config.toml
num_hidden_layers = 20
qk_norm = true
attn_scale = 0.0884
optimizer = "soap_variant"
learning_rate = 0.00798
decay_shape = "linear"
batch_tokens = [131072, 262144]
max_steps = 6267
Each number is 500 + 40 x the weight over its row's rms, rounded and kept within 0 to 999. Layers, rows and columns count from 0. Numbers have three digits each. The size before them is the row's rms in percent of the matrix's.

# layer 2 attention output (transposed), 512x256, rms 0.317, rows 466-491, columns 128-255
104:510506550503509489560449431540544477552479529492483464551514448538543525494490532504472493421500544471436485513501429491522471551580414428526527442492506606507508484514517467519543486419453559540451471534433535526569551398469518497570535486543462565523550494481453488439459492524480510473546471498537493499532525546469519558506445500509558508565559526529525465476603582457544451482500
106:481537487508515523539478500550459526486535452521504401444407538392605425457527511494505487517549502566451493455480569496561514470499396492410598495449472463482498529573483429445421503480490532483486525505470545473437471448433502507496527473466462505485496479511450508521476486414489526555584563531517522511512550501513485488516484534515452504554440493490507475515483504503513460481528
093:505527509481463451526438492511470490537438558505449483496581501531568537531515509483513474479560547448471505477546458558516554493539522455450429443528499557437453490559485523475522611504486511522485542558501519572532473460545559450438520428489477440566580449495528510495496545494474425481544530558498486575519471492464483406549517507443541447517508504529507498592481428482464488488422
106:532531553529579481420503437435488489455524502497578466491476485524474449594565509468481481539483546516430467486435374444549454517474495531575517482529518509438414478480502563513495481479434508487504496479498508484500477546480481510500501503509461519512515439545461494480495512464491477471499528539472513487516410500448477473589479512530501477501537500533427488501584533471616523485534
111:529508533488439501552504484507518445495497464515465441476529459536520500488477456497465589430463464503488444447505455409523437466521461507498480556466459446471539503556553423536568513511469517450410567502529532508412529508491471497506424549498471554499494495469457439486485487538540464455499535461479464487502487572479518535525471530432505543502530419432520440529561485558478537521492
107:482514490545445510455487467487496497490550476504485463557498544491470558474505496620466500478429493537459456465477522465544488486452508539444507495534398484573434517477530443486493557475521484565509458484569463509423543505528461501473528445449466591487520469454497509435442545508500465478507504508501536522524534549531536544491462503519539603452567517538533496579555502515546475523496
093:506444456495484430502541529523448506448485494508464460414514553550479421534548503484420550517438465499463602489485518429459544467487412471508488486509544538447487461484475501455508478470531498521467482421496450471473465516447424502458508566560500500493524424543499469510500491492524453461513484482503478461537445434505535521542495523500527446410511480513537548532492548516498470510554
107:499494512486549533521584569516416452460550512456482496453490473454474544432500520490480470533512503446488486495535501437478478469455509505557515523472542499486507467492492492532484533526434528542454494544540529541508520521557482560508434474521518552488462522482452500462569503458616527474485444584538627498399462460467419466520526503498485530433533538457603492473589498439559534510450
100:498459508479428495519487524459451548499515493519483525484489517480549535566527418507480464494453440491484508487558466539511571500494525463479444487517569508565542521459522431496492458512486485512484509467504512606464509504595523434489454502515472533442478488516502428505504481500523455435436539518479438479507513498521437453527529477471605428534503497492541517450580466541540485494464
091:551540424553498481450518535476488510416516508512481548482495445506490539540485532494470507572542474506569501514533556523498504500454527470462478475470444455464479491530494516495405522520524484563519484491498465472490463459451436521463511499544480451454533521553445526533484517570491475464458445559466490481457488502506471499515531564538475466531502517537524528526395530549519554493477
105:501443447493480524526506537489463471571577483427466531449469533481474476565503506467371590413486485463541425467516503460510459459500501520513499492507546477463438523372498525442510487553454508503549540487504502537562518507486485502507545498477507520459552518515462561505494477518535479437509504506551551520536460570450486483534474456530452489479520503513465491488505501483481510535543
104:470475445560576470467475511512549486555536500537439497545447494503518514504507493548473530554477496478549480480535457522525544468487470522480479523499528521503476603460478449455473441476507481513520507499478525454468618454557536565464479443578519513536457503549491501503469459490411480496476497526453520477503470498537510523476455518516539512539540494509533512558407487437482439497550
117:547470481467573452472474561506497428508553411473507497494572470484533476523468519432543512506509487543450491524467521534524445522573477436485483511497476474522509544494457512454491540431511529533526481490463504517393497529476472536488442548472446483477499528423518504539531461549530548516565491575495492537497589488473438510523491559479527434518366467524458474511487491533486437506467
108:491438550477527472541490429480387476516545451502459523583545518583443546451507508451483452549517477516503512519471501471453514460507509439478480492509414568511480569534441499474470477506460515513501451463541529516490499482548453576523471467470512531500520496506502521519484523521455459493489467527468507517467580527538490511513560545532499504497430486461560566520471523446497531450469
109:505520530543514450516591478520501538550484481471443488647440534454523462441438468535524510474538511528542562601472446465491444556481546511537525479548525505556479509467489527507576466481524451491519515503494525478517507472532508458523477573567497568470543454434518507412529502566527419531433538489564485528548449497470527473468475487431431569502500499565473531523518427424481513549497
100:508509537466526541479448535543456577595471498484489545519431560518467498485498511464526476453512529557523526509506548558527617472457429530486476549539569470443495485532469440519400621485478520487488560460397548494516446548539555454556484474549498471434521482514467538484469511500509533431495509492517461518529487554534519518487437498492506479541436479458462521437550552502529461489483
103:509483500471513507481573464458565453482518408488403479457555529468529502476538488504445531449484502490511533542455450539530528529485498551571535505521472467383505494498490472510514469443545509555470469469531522478483426451525453509479481421448487475488465425545510474451458479478455526468534515455551459421562499448504496512528520524492476465501527448499555472526471513486484525543436
102:531502472489451498509573474478541485500517521474412482459546497583519554481455484538511476510483494444585484493524454520570521513511509589507431496515533419411493509459482482471485461473500464480524497516544461447553464529430535613549445492445601502509498469546482527464494480559565475558501509483518482520440478475514543471498495483454497467551603501461427494539565510495411543513489
105:540476543500408446517441416488472515468549470440438491515476510465545505491583502473528544509523512430477502458493492538580462468494595481513496525520408458536509423581555558487497492512486480492466453446461529536486538466465516437496503464437463536515483482454520458516483530491521570503510518554510510524453532455540510514529510522434505447507467525540458566449538412549517527476459
108:445553506488544497501534542504522511544477483456567502492491533478533493538509529545612484462402549526515485476484465508481554538523535464505471510425525477569506557605511457522529510585499504496498475479490491485474515462482496467497546514514554415510463480451502551497512471564530468465480446519540503473500542487516482464539517477595492562571518532550495499429504497589497478474538
104:495496468442534508451565471396532431492523526495549425516461514490468567475534537503476508463552548464493471614530416489550489506590493547560578484489528519484476506472530478494515572491521519587489505483530480465460402503467448497546617522530508457491451494492530504477513582510550481539461506583508469439506475497472554496437533452460523486453462504510482486493565538469511529551466
104:479491481513519442500538520461456431543481495535586575494528486524550455472502511505493522496493486570555469441484539501514522481548532500471501456558491504509571528509491440542520495501519574604474503416530534532447497521481471512429509497530529451530550419540534511535553542559502446483467539464574516562509552474498474522498515487530516480519524530506438511542499574577506405466489
100:452503541584512507542546596586444472444477537473468529475519521539501522499523504471475544481489525517516537483524501500509425540437532503520544550460515488536522426540502551505556465465525521468485532468466464448460456414458483518489567459506483501442471606579470530517494530443438536503536557441498506537536476474505520531579460451448435520500452457509473504516462596511515525501537
095:523403628525527538429493527536551522484539466484443517516493505510527604482485497506490473447466470582553549504504466537509540493472493499508495449528489484494497556496498439576486558457464420525521563443527496488571426516529508432495495464533497499484525478427547504471540457463465503464548445634534536448501474476517462507435447542484490546499457525455468474452505556537538484539495
106:512568516548549556495509462471515566470459378421432542514516503493462529568528474553561529468436512545552478458512471487505500477515566509534534537497525478524485506448483480506554454486503501538431536481540390515497554484498520483506549513440525508508492531530495444442546599547517470540556533511488463434484513498485491497520541525513484483470457521485479450501533465462527542550530
102:448561575420480480405426429508450606563503621475452477519519546518506454473465465519513470541515542539457495479543417491508522486533506462533568488586461500555540515501509493441395502490482481511417497543589477503488492523504484517528477498472487501533581558536441478516454443484506510520425464421445529571433469457497510469486491402515493563538498545503477503485447520538488502518490
# layer 2 attention value, 512x256, rms 0.361, rows 467-491, columns 128-255
096:487488501416518525496520454584584490444404512522455541465543492505506523462464516576512553572462494477557480442461435526505540547537491409522515487529426475505541474415554518518455510591539450509434479556506469505441454535495479539546489474458550567520511495426488512572538475510486537453514534492474478490513486450558550547469478552534481556526499515522459521490500502465514473495507
090:479466534512576442464565487527537502491527534511528550400460428546531552427400527511576509541536479500466570482433489520455507530520475536472526488576485506548457444496499413458493518454540539485541509514490515450576461487475602509494497566477428510526443469454474470497467468538575551418502492539502544475464455451561520489452478495482488499471471532513511488481458481526585481467512
098:446576483505422459458498492499578460465603527445496435465534465512470490470456517519459431476499511500564477561481518512441517516521480543476496530537576478509501455498513500563508513496579412528555555547559604480524480532463446494506402504505476505476499496485547507439471559523408510487505480484509478498486506516576475527502484499561476483521607489500474532472472506461470440538509
110:551565537513536574484435454529485517525476565463491491553505468514518566453524487586538447541487512463519468463525517591466517489510567512492485485448542466488475433556460576592485518550429535516475528510499538543510433532511451542532506510508493476491494516556487462512520469449539491434481470581478411560549513510473442517494572494510494496539525511489428531509490518479536436439429
102:518507572528444452528481467511461536517517465517468502498491576474523382507470517476449481511505505468458520563510490548535505491493498507464457456501559456512439430406543450512487524490516470483512472495570490448488510540546483489476467527478498511519542555478545468551611438408456556491519515569431438430502525491525552430529538504449561485468515463508485537437469555516404544557414
085:489551496490487476571519501534509520439519476488520459458514484537540465589479434486540526534514622485433526434553482503520522528501534554479505433464505433560443498535517520552475524445498497548486535490446486499486533511508467480519463504501493519480528552438513484472547526586558470512521501524503548486434519512521501466449481545499545465459561455476494545559453508531443495442473
097:493479567502501477461512514453473562535540524519470435552469542533564456505497495493463505492514476548502466483496513485420465478438508541533572510518419491582469515544539511445549447576518504532451536408547556496523458477514479500513529499545426555522503535524580504476468512623425497468466504550524505502556477519526484419496460441568504458534559487547531496515481491495442515469540
093:602556570454460476499510514551453497550554399486478511450482494549503583416523500476499507486556535514483516469515547615554479526548505518504556485541511542478431441577536520517529535508583476528495494481530481530537533505522526490496524554476506408441511519451405581506550451468520435531517491526471526536520505447482474566449523541534499478519514486535495483478483468537493506504476
087:527538468502506487546475585495555511502516443514531456451470530470475555486470491555473424477483539430450514496461445553540571509474533583533454528510494500455496519502546531551575472563467550498496454494522475545445491461564490486463560527508456514502497511524466483515485583483541529507504578470522494412483463522482550548462563422507480433527499547471506501554460514441480543537497
100:479547501592526499421507594479512540488475571482503521504485569482557482515473468524561413500534518545538506506422529489510479478534532449481511488565521529464540518467530485504464476534521432512471525548521490535523524526516423478514527502487523486518492575503518524464573554505531546481553491537503530467500549429486561428481479576428496468549471426534553483481605438511546487494514
095:531485524557500510530473475543539551476493478490483520529575461447498462496501442489494540500588453464437483504589536461511431545523455536471524519573500502399555506540497456544516513479537512517433498553515497504512581475509583450500467540393522477459500566464467470515536527522427513509524483422470501418476459517529525485533478419473520538483531481545529592481547436481469542535518
110:490568500544517532474516482519451517480470538491530444522457524504483542551501477540583489541476513474633453498495466538486611522490498493513557441473515502504460472500529507499469538491482481542511457577570393532511484457543431514489474488506544561473572477508438530525401553444467539512463471498496472485492513500517501441539469524584492442479585491529529498474510546523522449474514
104:556480447535481481508480573542559486537471555463503530524522464554471517488514560499544579513551531580464426508526539462492510529540470556596535526548515465491571421552483533551540499529457527563532566547543465502492472508494523470467508521475551557512494542465508458585531393442455506481516516516555548534470525502442518510522513423504522493479499492533405491506464511518522508464503
104:456521580493506520502466440546459473522494500480474471524536582513458475495467545510505494553503506588470511595462501427438514498524452511543522577475559458500505536524489498532472485462441566484527492499498486488558495540469604520468499489517533457469478518506493559486421527414541476529525481522427540448528435522502496478568414491523540492497437502491487522473476536542444546590486
094:541475555490537460497514471472528433474429496473544541409548439481484572497444562529418473572511430428552494523495514517501529569493397476514516523504549548450530497543453504405548473506439481547469487470467548435458529535459532467469539553557498509589495464483486540494568487489513461455439534477532510494528480417475492490525494472523426552510499484480523445514359428478539489493552
096:502473506491494528483440504490398473517524485485530475491542505517503587514472405482471565496413516437401498432449533566549497484516576501486527448524472558545478488464479469473553517502454447451614482554489489503435570581511511540470479518523491506444477531442528471545502500452476498421489501519421527500531461534546497523501586495445472540506548587414486431572531543507497488493467
093:465550510489523492493432506540495466477494506476506498478453513485446474557493435498500427485473566501403541519539482493531526476516539473494501617459528562477477466484489540529483487464477469428521515549518497504528552505490513474429512474468412476515483592556431523508463477508491522440463450576460548442493510446447503482522560471491560456544625552497471522489483518546492573444520
094:485543575468574525453504466474484502481596427554475489490434524509507590400539502487494481476532464529506460523554533508507520474460514412480446472518489484498570456514520433481526553500500554465590429613458577534484485464503510494489502517516449509501476501465477517408520440533469493469491478504416534495517556454471449580503504548465543514541494467482556546440470523474502535502491
095:491553426501447508488544450439520522504476484528535505511522500557570523449504496473518455449487506512508507539476472481507555516503539476479514434466512496450468518513604465512481511396490471429470567569515493546479514439464507532441438468486513464521482457461443585525515509428467410569457525493498531511502504523498437480479477474537476428434471425520533609479533498443561502406490
096:459526493496451473576489490449466531488515531492499543438506517478560466536404438526435472512466532534508473467447530535453511436506518458477513489531477464534528487491474541564466499451498502463502537624562446479498485428531482535394515456487453403443521472488530480539421516492505543567437477449518523482543513484531585493495477513501533560492522487494517499460485597504474596525517
103:548494459497476487588536505536449529496499466479623516541570487497509498475502557452490553493468434490463463470384493463581504524459477520452432555513500504537520598540502488521515520501489527539552514515476459450435574519491555458496472526527491530469519540525432574487483532499509554452439509481526529528547587493504575535537502520513514491480519479476435466480506504431525501523570
093:506507478472511469477542484504601526460612596490544479447477476489568487533512503557577483547499476473448458532474582482513539471471466425539451562468563506440488609447461536405504437497443514571403429510458457495507455559537456523533458515490514526500495502476480493486526475524494580527565487479560490521507571557532441517458466496492529548532558595567530525519526500451517470544494
093:571484458485444507549479515441465451510435503514499512508527432479454555524458544520530552458542473355473493520492525443535442509472578543571624513453506458481500499560462467462514433554465459512499502553518537464511481496469506467431465479534472459434490522503512547486519451460472505587450453577485495559535476497554517510488533536554506475528487469573466454462505507433531601439490
099:483493431512423505524521528461479555506528503506461486463478477508535565442466477413512398487488502469476443481524474511448425496520497516562410440458467431525442490480487534534567449454494453476553507510541497467503474554489492480584509493471515519493474498569491502506464493456522451550528477531436515531513503503452504453520492465387470518435507556523539498473492504433486465550480
096:523467437509504537541523509571546506470523558479579555555419529484478537479573543458490522523554562543542447483539495504568527504460534484487423516504501514474544410481539465449431531535551505461482542548452512500500534508506469416503497458423405525482561528496474449567507491464528480575457491447526500450466524409475494494442566482464483488579521499498484523436470463526544496532544